Part of a small language model's weights: 5.58M parameters.
Each number is 200 + 40 x the weight over its row's rms, rounded and kept within 0 to 999. Layers, rows and columns count from 0. The size before them is the row's rms in percent of the matrix's.

# up: layer 21 MLP up, 320x128, rms 0.223, rows 5-71, columns 0-31
# down: layer 21 MLP down (transposed), 320x128, rms 0.222, rows 5-71, columns 0-31
# gate: layer 21 MLP gate, 320x128, rms 0.213, rows 6-71, columns 0-31
up5,101,221,182,202,187,237,187,154,214,233,184,141,202,228,192,232,193,189,181,178,179,180,186,235,224,233,217,167,239,141,192,167,168
down5,100,224,191,258,211,180,130,213,183,259,188,233,168,184,119,204,207,287,314,256,223,234,245,219,227,164,187,270,247,235,219,139,229
gate6,101,151,205,180,228,188,182,155,205,225,197,153,230,187,201,227,219,185,108,220,146,110,153,222,188,149,144,203,162,272,171,157,200
up6,105,209,143,229,225,207,137,61,244,150,189,224,174,224,220,146,224,153,127,220,236,150,169,161,221,156,258,194,202,262,189,165,163
down6,099,236,228,199,206,187,186,282,163,167,178,217,140,206,173,244,155,184,240,191,243,230,207,207,188,191,138,205,202,200,208,216,233
gate7,096,255,137,218,122,134,250,187,183,156,212,275,191,208,286,206,271,171,226,107,252,137,247,229,243,133,169,194,235,80,145,209,221
up7,090,214,213,208,231,205,213,246,199,207,175,156,197,217,161,171,235,251,184,238,175,219,230,162,267,195,258,183,153,184,201,165,198
down7,102,184,250,204,257,216,206,173,240,209,271,207,185,251,211,260,260,194,194,204,282,157,173,228,206,178,183,210,226,203,166,240,225
gate8,093,192,196,248,132,174,208,226,212,198,107,119,217,170,247,185,223,195,193,139,179,235,250,193,195,194,191,98,272,138,203,248,223
up8,097,223,162,248,240,170,184,213,209,268,135,186,190,113,233,215,275,202,138,195,269,243,211,235,187,239,231,181,227,240,191,193,186
down8,095,198,297,165,221,203,197,204,221,231,237,197,202,181,150,268,242,138,165,206,261,174,230,216,238,191,183,210,228,186,200,145,191
gate9,102,167,168,216,167,268,208,155,206,212,182,220,211,191,204,275,158,227,251,193,297,195,212,178,212,140,222,168,121,91,262,286,225
up9,102,225,225,227,218,165,254,154,146,241,185,187,160,213,244,149,235,125,156,197,270,261,251,160,184,246,197,191,204,240,178,188,212
down9,106,207,222,188,156,246,191,209,222,223,191,194,251,156,143,161,196,226,187,211,208,219,114,234,294,186,194,188,184,197,205,185,172
gate10,104,159,153,284,213,190,265,181,271,206,163,161,261,165,202,167,219,193,278,190,132,159,244,137,170,271,176,186,233,166,142,183,295
up10,097,199,177,246,234,180,190,211,203,176,183,191,217,243,279,217,145,223,253,278,174,232,207,229,219,167,160,239,243,132,156,202,223
down10,096,214,209,131,236,244,198,195,210,237,89,221,139,217,283,242,211,189,171,198,232,275,158,135,282,240,178,224,230,166,240,151,222
gate11,109,233,215,147,134,291,190,154,186,231,224,237,227,212,212,240,210,249,173,160,164,187,204,194,281,177,181,176,222,208,194,279,202
up11,102,207,236,168,259,255,205,187,240,134,182,165,189,189,164,201,230,170,192,128,184,246,259,266,114,186,266,220,259,217,221,176,144
down11,102,179,131,180,225,193,217,204,224,235,192,183,230,176,296,149,240,239,161,204,174,214,93,188,224,145,195,100,196,277,164,230,232
gate12,109,149,202,267,174,234,143,173,193,132,254,225,242,192,262,181,242,166,233,183,203,185,230,228,229,221,170,228,115,242,162,226,184
up12,106,220,219,218,181,222,168,182,218,191,263,146,202,244,276,158,217,207,300,126,169,265,252,221,242,189,194,227,213,188,244,223,224
down12,108,172,190,287,240,193,233,236,155,201,177,193,247,176,271,249,227,142,212,164,224,273,156,234,226,287,226,235,219,166,149,182,172
gate13,105,242,180,256,195,249,212,209,224,201,316,220,86,198,181,178,225,70,251,221,177,195,208,162,187,226,203,130,231,179,184,172,194
up13,104,185,219,212,305,185,212,229,134,190,178,221,239,208,232,239,166,233,146,161,296,171,195,265,169,201,254,215,114,210,204,185,214
down13,099,172,220,222,168,273,172,193,223,188,207,216,226,218,202,219,223,240,210,140,166,184,148,170,233,221,149,107,170,113,208,188,218
gate14,098,144,171,176,158,203,185,205,198,231,216,217,208,213,170,242,273,109,218,108,243,101,165,198,233,217,243,178,135,214,229,132,188
up14,107,200,315,123,234,240,253,197,145,144,189,225,194,203,161,186,197,154,129,170,230,201,223,98,207,180,213,131,161,232,273,170,266
down14,099,181,229,211,171,225,208,203,179,198,192,175,263,120,250,225,210,124,194,250,203,240,200,227,183,234,143,179,204,315,148,161,213
gate15,097,171,301,166,261,256,201,174,113,187,221,218,157,159,239,227,220,105,209,182,226,158,164,175,124,217,206,164,168,225,225,210,236
up15,101,177,292,226,234,175,235,154,204,196,176,191,235,121,237,184,201,226,201,96,151,202,198,147,158,204,184,255,213,218,196,219,195
down15,104,196,163,231,217,222,271,171,135,214,154,172,228,234,214,189,192,147,177,154,176,155,216,153,179,162,174,147,176,175,215,275,182
gate16,096,209,171,158,158,196,105,162,198,269,166,95,157,189,266,227,249,256,188,235,182,136,202,155,253,191,211,121,245,208,162,162,248
up16,099,203,228,174,191,124,191,216,186,211,150,278,199,196,227,243,210,147,242,113,231,265,190,257,138,261,194,246,158,180,131,202,179
down16,098,200,179,232,187,217,187,160,223,259,132,166,195,188,156,205,207,150,182,170,237,260,207,153,148,154,161,63,171,182,209,237,216
gate17,108,230,169,169,179,185,125,249,217,212,195,133,221,213,244,196,187,183,266,211,208,157,230,217,183,223,284,229,140,170,178,173,207
up17,110,190,182,240,198,196,209,201,179,243,191,173,178,182,154,192,245,258,266,199,251,207,165,270,279,174,218,204,207,251,162,223,122
down17,107,266,249,195,165,263,135,190,245,133,192,189,212,240,138,223,193,213,177,210,224,228,238,241,196,305,218,212,126,210,205,196,226
gate18,101,217,166,272,201,165,225,302,215,188,157,148,253,222,207,240,181,214,139,163,236,258,176,177,202,160,200,204,204,186,211,243,196
up18,096,225,150,203,263,197,212,185,221,165,207,180,152,185,213,97,244,216,183,211,191,231,213,230,226,183,112,196,236,148,198,203,201
down18,100,206,210,208,194,157,192,193,211,166,181,213,164,196,162,128,196,233,161,177,213,255,178,184,228,219,176,293,199,205,239,212,199
gate19,090,250,160,242,174,232,181,131,283,119,162,160,196,207,195,229,237,171,171,210,191,206,222,155,154,184,296,232,168,277,196,182,239
up19,095,193,257,146,255,192,193,134,214,230,160,167,192,163,205,173,224,157,220,210,195,145,238,221,66,197,180,183,208,228,129,274,170
down19,092,154,151,237,304,166,207,186,180,217,228,242,213,176,192,220,139,255,128,200,167,132,176,245,186,174,221,265,218,272,235,196,206
gate20,099,237,209,260,217,255,203,180,266,174,197,164,164,179,193,218,228,198,284,216,152,149,200,185,178,195,207,106,209,132,241,231,231
up20,100,156,192,131,160,207,241,139,236,144,189,196,184,234,128,260,188,211,277,177,170,207,252,203,129,209,170,264,200,226,217,230,212
down20,101,169,210,194,236,212,171,173,117,205,190,197,251,170,194,255,166,153,48,221,160,180,210,185,143,206,204,256,178,188,208,187,229
gate21,094,186,191,188,236,195,244,184,170,129,183,212,224,190,307,132,255,205,253,196,240,108,187,263,263,144,181,169,183,213,236,203,205
up21,098,181,171,118,238,186,257,199,213,232,152,230,253,138,170,203,247,218,224,129,176,225,169,180,172,192,161,182,203,232,121,152,170
down21,097,243,213,129,274,247,175,181,138,220,167,268,243,200,193,209,158,236,161,197,216,176,159,231,163,135,253,228,246,149,239,214,250
gate22,100,166,140,231,165,204,182,150,165,207,180,161,225,240,201,190,142,214,149,215,208,223,218,130,144,205,242,267,207,158,227,299,254
up22,099,208,238,189,249,201,191,181,143,195,196,240,118,182,223,212,184,279,156,159,200,218,158,279,227,229,232,188,230,193,177,230,227
down22,102,174,170,156,231,138,253,182,225,166,215,155,176,208,143,124,181,250,213,198,202,256,171,173,180,189,205,133,203,185,167,161,195
gate23,104,171,227,213,218,271,140,101,155,161,218,220,196,190,247,201,181,237,235,187,147,217,156,209,182,214,178,235,186,174,220,260,296
up23,106,175,201,225,236,250,126,194,230,251,191,229,203,202,245,167,271,182,253,197,233,170,274,255,185,177,230,178,294,162,173,290,208
down23,107,139,201,138,158,241,168,165,226,202,196,205,182,166,194,178,192,169,161,297,159,197,244,150,180,183,149,103,171,208,168,218,150
gate24,097,232,242,191,187,205,238,214,178,222,247,226,160,217,205,124,224,243,232,232,117,185,178,213,202,179,158,289,112,196,174,117,254
up24,097,221,183,183,237,173,168,228,141,175,176,135,253,200,186,244,211,292,172,186,191,228,183,154,143,248,195,191,200,171,199,198,107
down24,102,184,189,188,236,205,206,172,198,151,162,192,236,230,194,216,187,216,163,196,190,198,168,191,215,239,260,188,163,203,178,245,161
gate25,103,138,180,185,223,181,198,216,258,249,317,211,233,221,220,200,211,143,212,261,224,170,221,195,165,193,250,158,171,163,174,196,294
up25,105,163,179,147,256,236,178,181,265,173,194,250,247,251,225,228,201,192,254,182,177,226,232,259,236,249,233,241,180,217,207,203,105
down25,107,205,156,158,165,190,207,231,188,239,193,255,188,234,144,218,195,246,171,237,186,143,207,145,207,173,190,130,215,231,214,217,197
gate26,102,198,222,168,158,168,126,147,135,204,294,156,236,236,249,181,222,261,249,229,146,202,192,243,237,236,197,142,188,179,181,245,250
up26,099,102,194,209,120,178,302,230,135,137,222,191,217,245,173,226,231,142,249,167,161,232,186,211,299,170,223,150,154,284,157,212,149
down26,107,179,156,153,245,248,108,217,183,192,158,209,214,191,187,117,205,240,197,186,206,177,154,268,218,267,235,236,206,162,200,214,237
gate27,102,213,135,245,148,233,208,149,216,244,262,157,205,177,247,204,207,167,241,280,276,181,190,214,167,198,169,235,203,240,145,245,190
up27,105,168,214,213,208,196,198,241,200,252,82,194,204,209,147,283,193,238,181,181,165,195,214,170,156,143,153,220,190,187,199,169,200
down27,102,212,185,137,211,167,208,262,252,131,227,242,206,228,257,195,168,158,180,146,184,197,200,129,184,182,313,296,184,252,172,182,238
gate28,100,191,319,242,218,266,118,179,204,192,190,183,162,182,251,226,221,160,195,130,131,268,177,194,164,132,162,173,213,220,272,209,180
up28,097,138,185,193,139,218,163,178,215,139,237,256,257,207,206,196,189,276,250,276,230,234,183,132,257,206,141,164,153,177,172,209,203
down28,094,209,125,195,195,172,213,120,143,202,221,176,226,170,231,199,160,155,158,200,231,285,223,191,219,182,216,152,225,336,198,210,215
gate29,094,164,131,251,292,205,270,137,206,223,164,247,213,151,231,233,264,174,157,167,181,252,179,197,238,252,254,220,188,159,259,170,195
up29,095,164,224,117,149,182,214,220,181,223,149,177,137,222,204,180,225,186,205,187,188,276,197,238,242,186,219,99,237,167,234,172,183
down29,096,159,200,214,130,192,301,157,195,230,214,244,209,199,247,251,239,196,187,164,258,202,268,264,180,172,114,233,227,218,238,171,256
gate30,096,148,221,212,208,190,214,220,234,221,197,138,221,185,228,209,147,181,183,285,186,210,222,163,164,209,240,140,170,178,177,199,259
up30,098,173,143,127,216,205,248,167,237,205,217,263,156,232,178,190,181,229,194,219,205,204,91,197,125,224,216,231,223,140,185,179,213
down30,101,193,184,240,179,223,223,207,180,229,160,203,198,207,226,212,224,120,244,123,202,256,169,190,218,200,94,257,173,207,236,203,293
gate31,095,158,191,210,143,163,254,187,216,248,145,255,200,166,286,210,197,266,173,199,223,205,174,138,148,204,252,239,241,273,212,206,127
up31,098,164,202,136,200,223,248,216,171,181,160,208,167,241,174,132,238,256,190,185,172,187,220,261,215,159,197,186,174,150,159,140,195
down31,100,227,225,227,219,213,160,188,213,196,183,154,188,225,212,168,152,217,186,180,194,238,118,221,217,227,219,219,297,136,145,157,187
gate32,106,175,268,140,50,129,231,227,154,165,155,177,226,216,142,198,199,92,240,169,214,182,230,179,169,172,222,203,172,253,253,292,250
up32,106,213,242,226,199,214,87,178,203,189,202,209,240,161,200,238,173,225,159,198,158,192,211,230,286,103,189,168,202,101,158,206,157
down32,103,257,201,248,212,205,158,146,247,195,244,185,212,205,275,250,193,224,291,202,226,271,190,239,224,210,199,231,301,214,106,138,108
gate33,100,212,215,174,218,246,255,177,147,145,164,189,266,193,219,180,263,175,227,296,177,181,158,182,185,192,248,190,172,186,268,164,201
up33,104,225,192,254,181,177,127,121,218,208,182,151,195,205,188,175,132,158,170,170,227,119,201,301,165,241,186,302,218,233,160,160,199
down33,098,189,263,268,150,244,205,128,214,166,99,142,210,167,120,160,191,177,234,239,208,188,216,224,205,205,260,148,199,251,203,223,163
gate34,096,161,120,187,209,222,178,274,179,237,258,203,194,219,155,180,159,156,213,150,214,199,215,222,187,185,188,212,261,167,121,161,271
up34,099,126,111,146,210,154,235,262,164,125,209,113,241,237,204,166,175,164,201,150,206,200,211,196,243,174,231,212,173,279,179,221,207
down34,099,208,267,262,210,190,173,201,186,196,211,193,228,142,170,246,179,252,167,141,249,167,259,153,213,178,234,227,209,201,259,224,186
gate35,098,253,163,203,228,168,197,164,268,187,116,167,224,265,202,188,238,201,205,212,140,184,171,229,215,126,269,186,195,203,224,224,116
up35,095,218,176,219,201,218,71,186,165,209,189,195,170,232,161,267,199,202,234,217,270,160,175,153,217,209,183,203,191,146,211,116,207
down35,096,161,178,143,117,190,143,213,204,224,206,163,220,260,270,137,159,251,134,169,173,158,161,166,188,174,131,172,186,227,206,186,263
gate36,105,170,227,160,241,167,238,220,195,213,236,269,168,192,149,212,158,193,256,236,179,155,226,263,247,140,252,162,241,226,97,162,204
up36,099,231,244,203,202,193,100,182,159,188,207,224,294,221,175,199,275,195,167,203,208,252,178,148,192,239,167,260,190,288,188,213,204
down36,101,227,236,161,215,177,207,202,247,238,172,164,250,220,179,196,196,152,183,191,163,186,189,228,241,151,189,236,117,194,228,191,200
gate37,098,204,218,166,152,183,183,198,142,160,254,162,207,219,213,203,238,134,214,177,192,196,191,244,174,258,204,198,219,209,164,212,254
up37,101,216,182,178,199,228,230,192,155,159,196,178,145,170,134,244,218,252,225,242,189,170,157,191,88,229,225,143,207,255,252,202,231
down37,101,186,217,174,234,175,148,238,216,200,209,200,190,177,208,183,224,162,163,108,185,169,160,96,197,224,186,156,168,191,153,177,204
gate38,098,227,166,193,166,169,164,247,199,321,153,189,217,140,255,188,283,133,267,294,151,214,206,247,222,206,180,188,168,134,197,217,278
up38,093,130,211,203,205,98,186,237,208,125,245,194,185,247,112,185,212,189,202,183,222,184,224,202,193,239,146,204,201,211,196,228,173
down38,102,223,230,230,138,141,175,231,184,160,177,171,154,175,245,185,212,187,233,227,131,227,246,255,171,236,231,133,190,206,161,148,173
gate39,100,233,194,231,242,204,164,140,211,130,242,210,197,210,169,198,217,167,187,201,201,191,188,201,213,173,240,181,212,248,191,202,174
up39,097,178,202,211,174,209,163,204,158,301,253,153,180,167,192,205,167,229,209,192,225,218,172,205,157,119,186,268,164,189,178,212,320
down39,095,198,181,203,118,155,227,210,178,270,108,193,186,182,142,168,201,184,214,192,203,86,208,182,170,164,169,223,233,199,207,196,326
gate40,100,254,219,189,232,270,189,191,221,250,203,167,218,125,195,183,182,150,216,173,161,145,166,238,147,141,218,118,248,138,162,204,200
up40,108,128,202,236,205,235,193,193,135,220,217,199,153,220,183,202,267,242,278,142,157,124,116,233,215,107,182,180,146,129,229,201,268
down40,106,205,155,177,171,186,202,284,250,193,201,229,166,196,208,206,261,197,184,205,135,183,237,210,155,220,127,105,234,189,231,249,229
gate41,095,226,216,172,166,215,209,270,163,226,194,237,247,108,170,217,270,155,209,214,236,176,187,211,251,206,159,221,208,193,201,246,250
up41,097,222,303,205,186,194,188,189,167,198,230,204,254,276,226,206,246,189,132,212,109,182,229,171,201,186,193,224,156,183,255,142,168
down41,094,181,113,140,234,200,204,210,196,224,208,205,165,267,267,263,158,234,184,247,175,153,254,161,206,196,210,239,291,231,178,282,187
gate42,095,185,239,243,171,247,209,137,231,219,278,235,220,201,178,191,167,261,170,188,277,166,152,172,174,190,229,206,186,239,150,245,184
up42,100,243,263,153,151,224,204,206,185,175,189,256,207,147,151,207,215,260,192,202,196,236,228,135,203,192,187,138,272,260,185,209,246
down42,099,243,282,204,234,162,236,182,182,223,172,165,231,183,163,209,220,275,156,213,136,249,164,171,223,218,259,200,158,201,220,159,280
gate43,099,242,220,173,200,224,204,193,178,143,147,178,168,240,148,265,243,196,226,191,177,161,142,196,256,172,232,153,215,246,266,292,227
up43,105,243,181,235,197,205,191,106,194,226,185,203,289,118,192,216,203,158,256,155,255,197,201,175,161,231,247,202,230,235,265,169,222
down43,108,304,208,179,179,171,201,192,125,118,227,148,209,270,191,213,214,250,161,160,250,185,181,240,152,231,223,257,184,203,243,165,255
gate44,111,190,144,217,133,245,147,180,253,175,145,186,280,174,192,177,198,162,220,202,216,175,260,157,238,123,137,239,163,256,200,153,210
up44,108,192,128,205,233,218,164,164,205,177,295,151,142,263,196,262,206,249,243,219,239,166,259,306,170,230,220,212,205,216,223,232,235
down44,104,204,198,196,240,209,230,279,186,192,161,244,254,149,190,264,231,186,247,197,154,229,158,200,204,217,263,179,256,139,235,213,167
gate45,096,207,173,148,187,258,179,210,191,182,200,146,234,232,218,209,240,229,257,209,144,189,148,173,240,265,227,149,238,152,203,208,195
up45,095,194,235,262,191,249,192,165,233,226,222,150,243,190,165,171,232,261,218,242,143,228,160,202,237,243,260,131,206,172,230,192,195
down45,097,206,182,176,316,201,242,242,233,79,201,197,212,183,215,156,272,216,174,255,179,194,212,219,213,223,174,242,210,257,184,199,144
gate46,106,206,118,266,117,233,282,227,236,189,230,196,173,194,228,227,254,171,193,113,278,238,219,194,175,185,212,272,231,212,182,143,188
up46,105,161,176,209,210,124,214,214,197,230,172,262,250,179,205,223,196,199,191,229,101,209,258,286,190,191,215,146,167,262,250,266,202
down46,100,227,190,198,217,200,193,247,169,200,221,89,248,231,244,175,135,209,185,216,203,214,246,153,256,244,168,176,213,195,231,181,242
gate47,099,180,190,164,213,189,174,241,187,189,205,198,195,143,215,184,179,234,256,220,298,233,246,203,207,200,163,237,191,226,207,203,205
up47,102,193,273,203,178,232,234,215,199,133,180,225,244,141,207,149,310,220,187,237,235,222,278,269,252,147,188,218,208,196,142,249,202
down47,099,154,128,214,141,148,227,231,265,200,268,175,279,203,162,200,145,197,195,201,170,252,147,222,187,170,176,156,202,191,165,195,212
gate48,095,150,240,295,256,215,121,182,242,262,240,231,232,284,172,223,188,252,303,168,213,216,149,134,187,171,232,208,256,249,213,136,175
up48,098,217,200,203,230,162,221,227,126,144,193,233,179,182,211,191,195,211,114,113,126,172,192,201,157,228,262,180,220,214,277,134,252
down48,091,189,238,189,185,229,178,217,211,230,199,198,223,196,232,148,173,172,230,172,202,150,220,157,192,117,218,265,182,238,259,130,199
gate49,096,242,176,143,232,308,205,198,193,249,261,143,214,251,176,177,214,257,277,193,245,168,213,210,173,242,209,215,195,119,230,229,234
up49,109,178,207,229,183,182,227,177,238,145,212,210,212,164,248,200,255,272,231,272,214,225,148,193,191,284,128,186,224,208,133,217,169
down49,107,236,225,163,205,155,157,214,164,203,244,140,185,183,129,239,192,164,241,234,200,140,213,246,181,183,228,239,196,192,175,181,147
gate50,097,176,158,274,210,285,207,213,207,244,261,197,194,121,250,209,221,180,219,132,248,199,219,246,157,149,155,144,180,211,226,256,157
up50,100,263,243,219,227,231,229,227,200,144,198,192,255,188,174,256,223,198,197,212,176,245,169,169,122,172,204,150,95,200,201,142,209
down50,100,137,242,242,215,203,180,181,79,291,207,188,186,229,190,282,207,191,247,217,256,154,151,169,226,186,189,257,220,251,269,239,206
gate51,098,227,300,213,197,201,233,162,183,159,131,276,189,171,159,170,197,253,162,283,220,125,226,177,238,184,194,272,156,281,154,219,208
up51,095,187,188,202,204,126,179,79,164,142,116,220,184,231,236,221,180,285,165,239,249,233,249,114,201,235,248,241,216,227,159,134,225
down51,097,154,153,169,262,197,155,225,283,189,124,126,168,179,159,156,195,181,176,243,205,196,217,158,144,112,149,182,217,204,206,208,220
gate52,100,207,244,258,224,216,255,175,244,191,189,168,236,131,152,156,229,174,109,202,142,224,152,177,172,100,247,226,144,251,239,244,250
up52,099,181,250,195,216,188,168,196,232,142,157,221,164,181,260,226,252,174,232,207,223,135,152,104,202,187,257,138,143,158,194,201,282
down52,104,165,228,214,226,178,201,254,240,163,148,131,198,172,147,240,261,191,187,158,144,120,181,132,198,176,148,193,213,185,205,229,258
gate53,103,248,212,233,204,201,195,205,160,222,278,216,235,213,192,227,161,221,256,169,230,163,204,130,179,162,165,166,181,197,185,211,168
up53,099,156,197,172,180,185,243,214,201,231,202,216,187,221,160,187,158,208,167,152,140,248,295,173,152,161,172,121,187,264,236,280,224
down53,106,186,225,183,184,213,188,209,211,201,178,208,210,172,219,208,163,213,184,185,212,199,204,237,309,179,218,283,243,139,211,223,246
gate54,106,230,223,214,174,193,169,183,269,192,226,147,203,140,187,223,167,196,174,147,208,154,287,99,217,232,230,202,170,240,147,205,190
up54,105,196,226,141,199,191,252,191,221,251,231,222,218,181,281,187,217,238,175,225,193,144,216,216,195,184,152,180,227,120,198,230,221
down54,108,175,201,237,238,252,237,236,215,224,153,204,144,181,178,227,219,243,210,191,137,213,162,298,170,189,202,169,209,205,211,250,181
gate55,097,282,169,164,202,189,226,151,139,185,248,192,187,177,216,165,201,229,197,202,183,220,226,212,163,246,168,156,175,220,207,128,256
up55,100,138,181,162,206,234,319,219,220,146,228,148,122,227,209,187,270,224,208,186,183,212,252,216,258,239,192,252,179,219,127,234,221
down55,105,194,178,204,208,146,209,145,188,234,197,199,242,157,263,161,252,251,185,270,218,184,137,235,153,248,222,141,201,178,190,220,175
gate56,100,175,205,221,169,187,136,173,210,243,152,176,181,194,152,210,206,175,188,226,196,182,231,197,147,138,201,241,200,155,214,263,232
up56,102,171,140,151,272,255,164,182,244,210,183,242,203,166,195,223,230,233,220,223,156,190,212,118,163,171,152,160,210,170,185,251,229
down56,096,154,181,165,239,206,190,221,183,220,198,149,182,160,205,205,160,166,171,261,193,213,215,253,143,173,133,180,185,216,272,256,220
gate57,112,199,180,122,182,249,243,208,179,179,288,39,191,157,183,200,170,207,225,121,186,203,205,127,315,224,162,165,144,184,152,263,209
up57,103,181,215,211,209,264,186,206,156,224,287,219,186,146,201,175,197,231,232,75,203,203,172,139,172,149,259,225,203,212,221,216,205
down57,095,175,196,169,281,241,209,209,150,157,252,164,229,212,225,212,240,220,244,222,208,213,175,207,187,203,242,332,144,266,201,254,163
gate58,096,201,194,164,151,165,171,216,156,212,166,189,125,174,166,236,130,204,141,242,203,131,153,155,186,134,204,173,206,222,193,187,248
up58,091,165,161,164,165,176,229,188,237,208,154,269,140,263,124,167,254,251,218,237,140,179,157,246,209,152,191,237,219,245,193,183,161
down58,100,156,186,197,166,263,186,264,212,181,193,206,213,163,192,130,137,210,229,125,207,204,199,199,158,150,166,162,234,170,235,174,238
gate59,096,284,272,159,194,166,245,191,196,183,223,280,233,211,233,211,203,185,267,201,188,244,223,208,251,181,173,246,191,208,126,212,183
up59,099,158,255,218,200,179,204,232,183,262,158,189,231,160,127,138,183,251,210,217,221,156,237,219,129,186,207,219,176,152,195,189,211
down59,101,215,228,239,193,235,187,167,195,284,227,304,210,182,228,244,228,183,250,271,270,120,206,206,196,186,241,250,140,250,194,196,199
gate60,103,192,139,242,171,232,166,289,210,208,166,202,167,105,184,220,273,217,158,186,267,185,229,161,297,174,234,116,188,166,162,211,216
up60,099,210,181,218,212,164,149,163,143,196,152,228,149,196,77,185,248,108,178,221,234,239,227,235,199,233,210,193,222,253,174,199,231
down60,100,231,227,157,152,187,166,209,183,150,197,235,192,247,238,138,184,168,223,174,194,147,202,139,167,143,156,140,182,246,198,246,227
gate61,100,205,205,202,157,181,221,267,179,179,167,255,108,230,268,267,171,227,107,210,227,177,215,190,196,210,220,211,154,186,171,218,194
up61,099,195,258,190,246,205,126,268,173,137,178,221,211,140,182,125,221,81,194,321,230,159,174,228,199,173,161,185,178,174,194,244,183
down61,109,167,223,251,251,240,139,242,226,149,209,150,257,170,144,287,195,164,205,266,155,207,197,153,239,187,190,131,280,181,223,195,234
gate62,104,226,231,204,197,178,208,315,222,278,205,275,196,201,211,160,188,184,178,251,177,239,211,221,141,185,182,130,131,201,277,178,171
up62,085,171,168,264,272,200,226,185,240,159,180,211,205,160,197,204,173,215,168,240,212,307,181,230,183,153,177,224,222,184,219,119,145
down62,093,183,219,164,248,184,237,165,201,185,251,145,251,251,187,258,217,229,199,158,215,265,213,220,280,164,239,230,168,195,134,233,240
gate63,101,287,237,268,213,190,223,197,218,170,167,146,217,207,207,174,160,243,198,148,163,127,264,203,205,269,207,195,224,249,149,145,234
up63,103,226,155,127,174,210,188,174,183,220,215,220,123,166,204,220,214,171,207,188,282,215,161,213,242,157,233,162,167,157,228,248,150
down63,110,236,190,181,153,227,148,259,228,212,170,193,214,243,246,192,113,187,252,262,209,262,137,206,200,227,214,184,124,191,173,135,219
gate64,118,224,207,176,175,191,159,150,268,170,227,102,226,196,295,203,142,189,250,133,181,170,253,220,120,235,195,195,279,118,288,195,172
up64,115,124,218,232,254,234,228,224,198,230,110,244,171,103,234,241,259,265,151,191,219,168,183,185,146,181,221,216,151,277,174,237,208
down64,117,153,177,218,142,210,150,222,237,142,156,218,223,227,141,218,177,237,183,215,187,193,157,148,286,265,241,215,140,284,239,212,245
gate65,114,217,203,233,223,213,191,152,244,118,236,133,176,139,197,195,210,113,203,161,214,176,183,216,129,256,173,228,232,181,251,216,217
up65,108,242,246,193,225,245,161,235,269,165,208,197,243,263,232,172,233,157,134,212,127,287,225,257,228,269,175,190,227,232,174,220,209
down65,111,239,208,200,176,152,232,221,224,184,244,203,188,149,212,211,286,177,155,178,168,256,115,203,197,211,188,129,253,203,290,226,225
gate66,105,123,194,141,245,159,333,225,179,179,201,155,222,235,209,212,161,219,211,138,159,176,155,166,256,245,176,142,198,168,195,199,144
up66,103,167,163,212,216,181,216,206,216,234,192,187,281,200,235,223,157,256,225,124,200,176,270,188,196,240,185,147,208,154,134,188,259
down66,090,230,222,249,170,255,157,205,189,210,175,258,194,213,134,183,235,177,179,243,192,186,132,175,162,155,197,270,166,207,286,203,123
gate67,099,219,113,236,236,216,155,153,202,232,170,259,208,166,211,116,216,213,217,311,154,205,221,218,222,182,226,220,195,180,187,207,177
up67,099,127,187,189,169,208,186,172,212,234,170,245,199,178,190,228,206,226,187,241,174,230,135,260,240,246,170,232,214,236,266,221,256
down67,098,200,196,165,249,153,125,211,155,169,137,166,259,223,226,226,197,213,224,154,132,191,223,244,176,170,216,238,236,229,202,216,180
gate68,098,272,159,235,219,267,122,160,199,91,257,152,190,185,241,227,177,169,250,188,203,99,239,216,178,162,172,111,240,202,182,175,188
up68,097,229,206,317,157,199,210,184,216,256,214,306,229,174,176,116,210,132,262,188,177,193,213,252,232,197,185,138,252,243,230,172,174
down68,100,191,175,198,133,167,179,176,207,211,196,263,157,202,205,254,216,279,190,167,205,235,169,200,227,248,267,263,195,274,201,197,203
gate69,107,185,232,123,112,217,197,185,232,217,257,168,219,181,152,288,245,156,222,244,224,215,281,215,182,239,134,172,236,189,239,233,207
up69,102,133,214,271,231,252,212,264,90,241,149,179,239,232,208,183,165,190,236,161,195,197,156,125,197,230,155,193,178,243,151,194,236
down69,102,229,194,189,150,214,208,197,238,183,233,244,248,194,240,233,165,175,181,215,214,230,192,178,163,163,173,245,232,223,189,146,229
gate70,103,211,173,160,193,218,226,170,221,190,234,182,258,192,203,209,120,130,156,166,195,195,221,185,211,169,286,220,158,264,146,183,237
up70,107,145,202,171,208,259,172,219,190,237,234,266,229,127,143,129,183,231,216,250,216,316,226,221,170,177,237,140,155,171,271,148,227
down70,109,177,194,256,228,159,186,261,177,227,199,186,185,174,164,150,153,175,143,207,190,189,177,176,264,188,208,224,234,235,227,190,244
gate71,108,151,213,186,217,176,272,131,110,231,223,187,295,223,186,161,215,171,249,180,176,193,237,201,200,194,180,160,168,151,162,247,103
up71,105,192,183,136,234,163,180,215,188,222,183,199,173,183,200,156,184,196,180,219,185,154,209,169,153,160,151,222,195,163,189,260,184
down71,098,177,161,163,211,175,157,237,215,212,223,190,184,251,272,238,196,221,245,214,242,273,230,100,188,224,235,258,180,195,210,233,229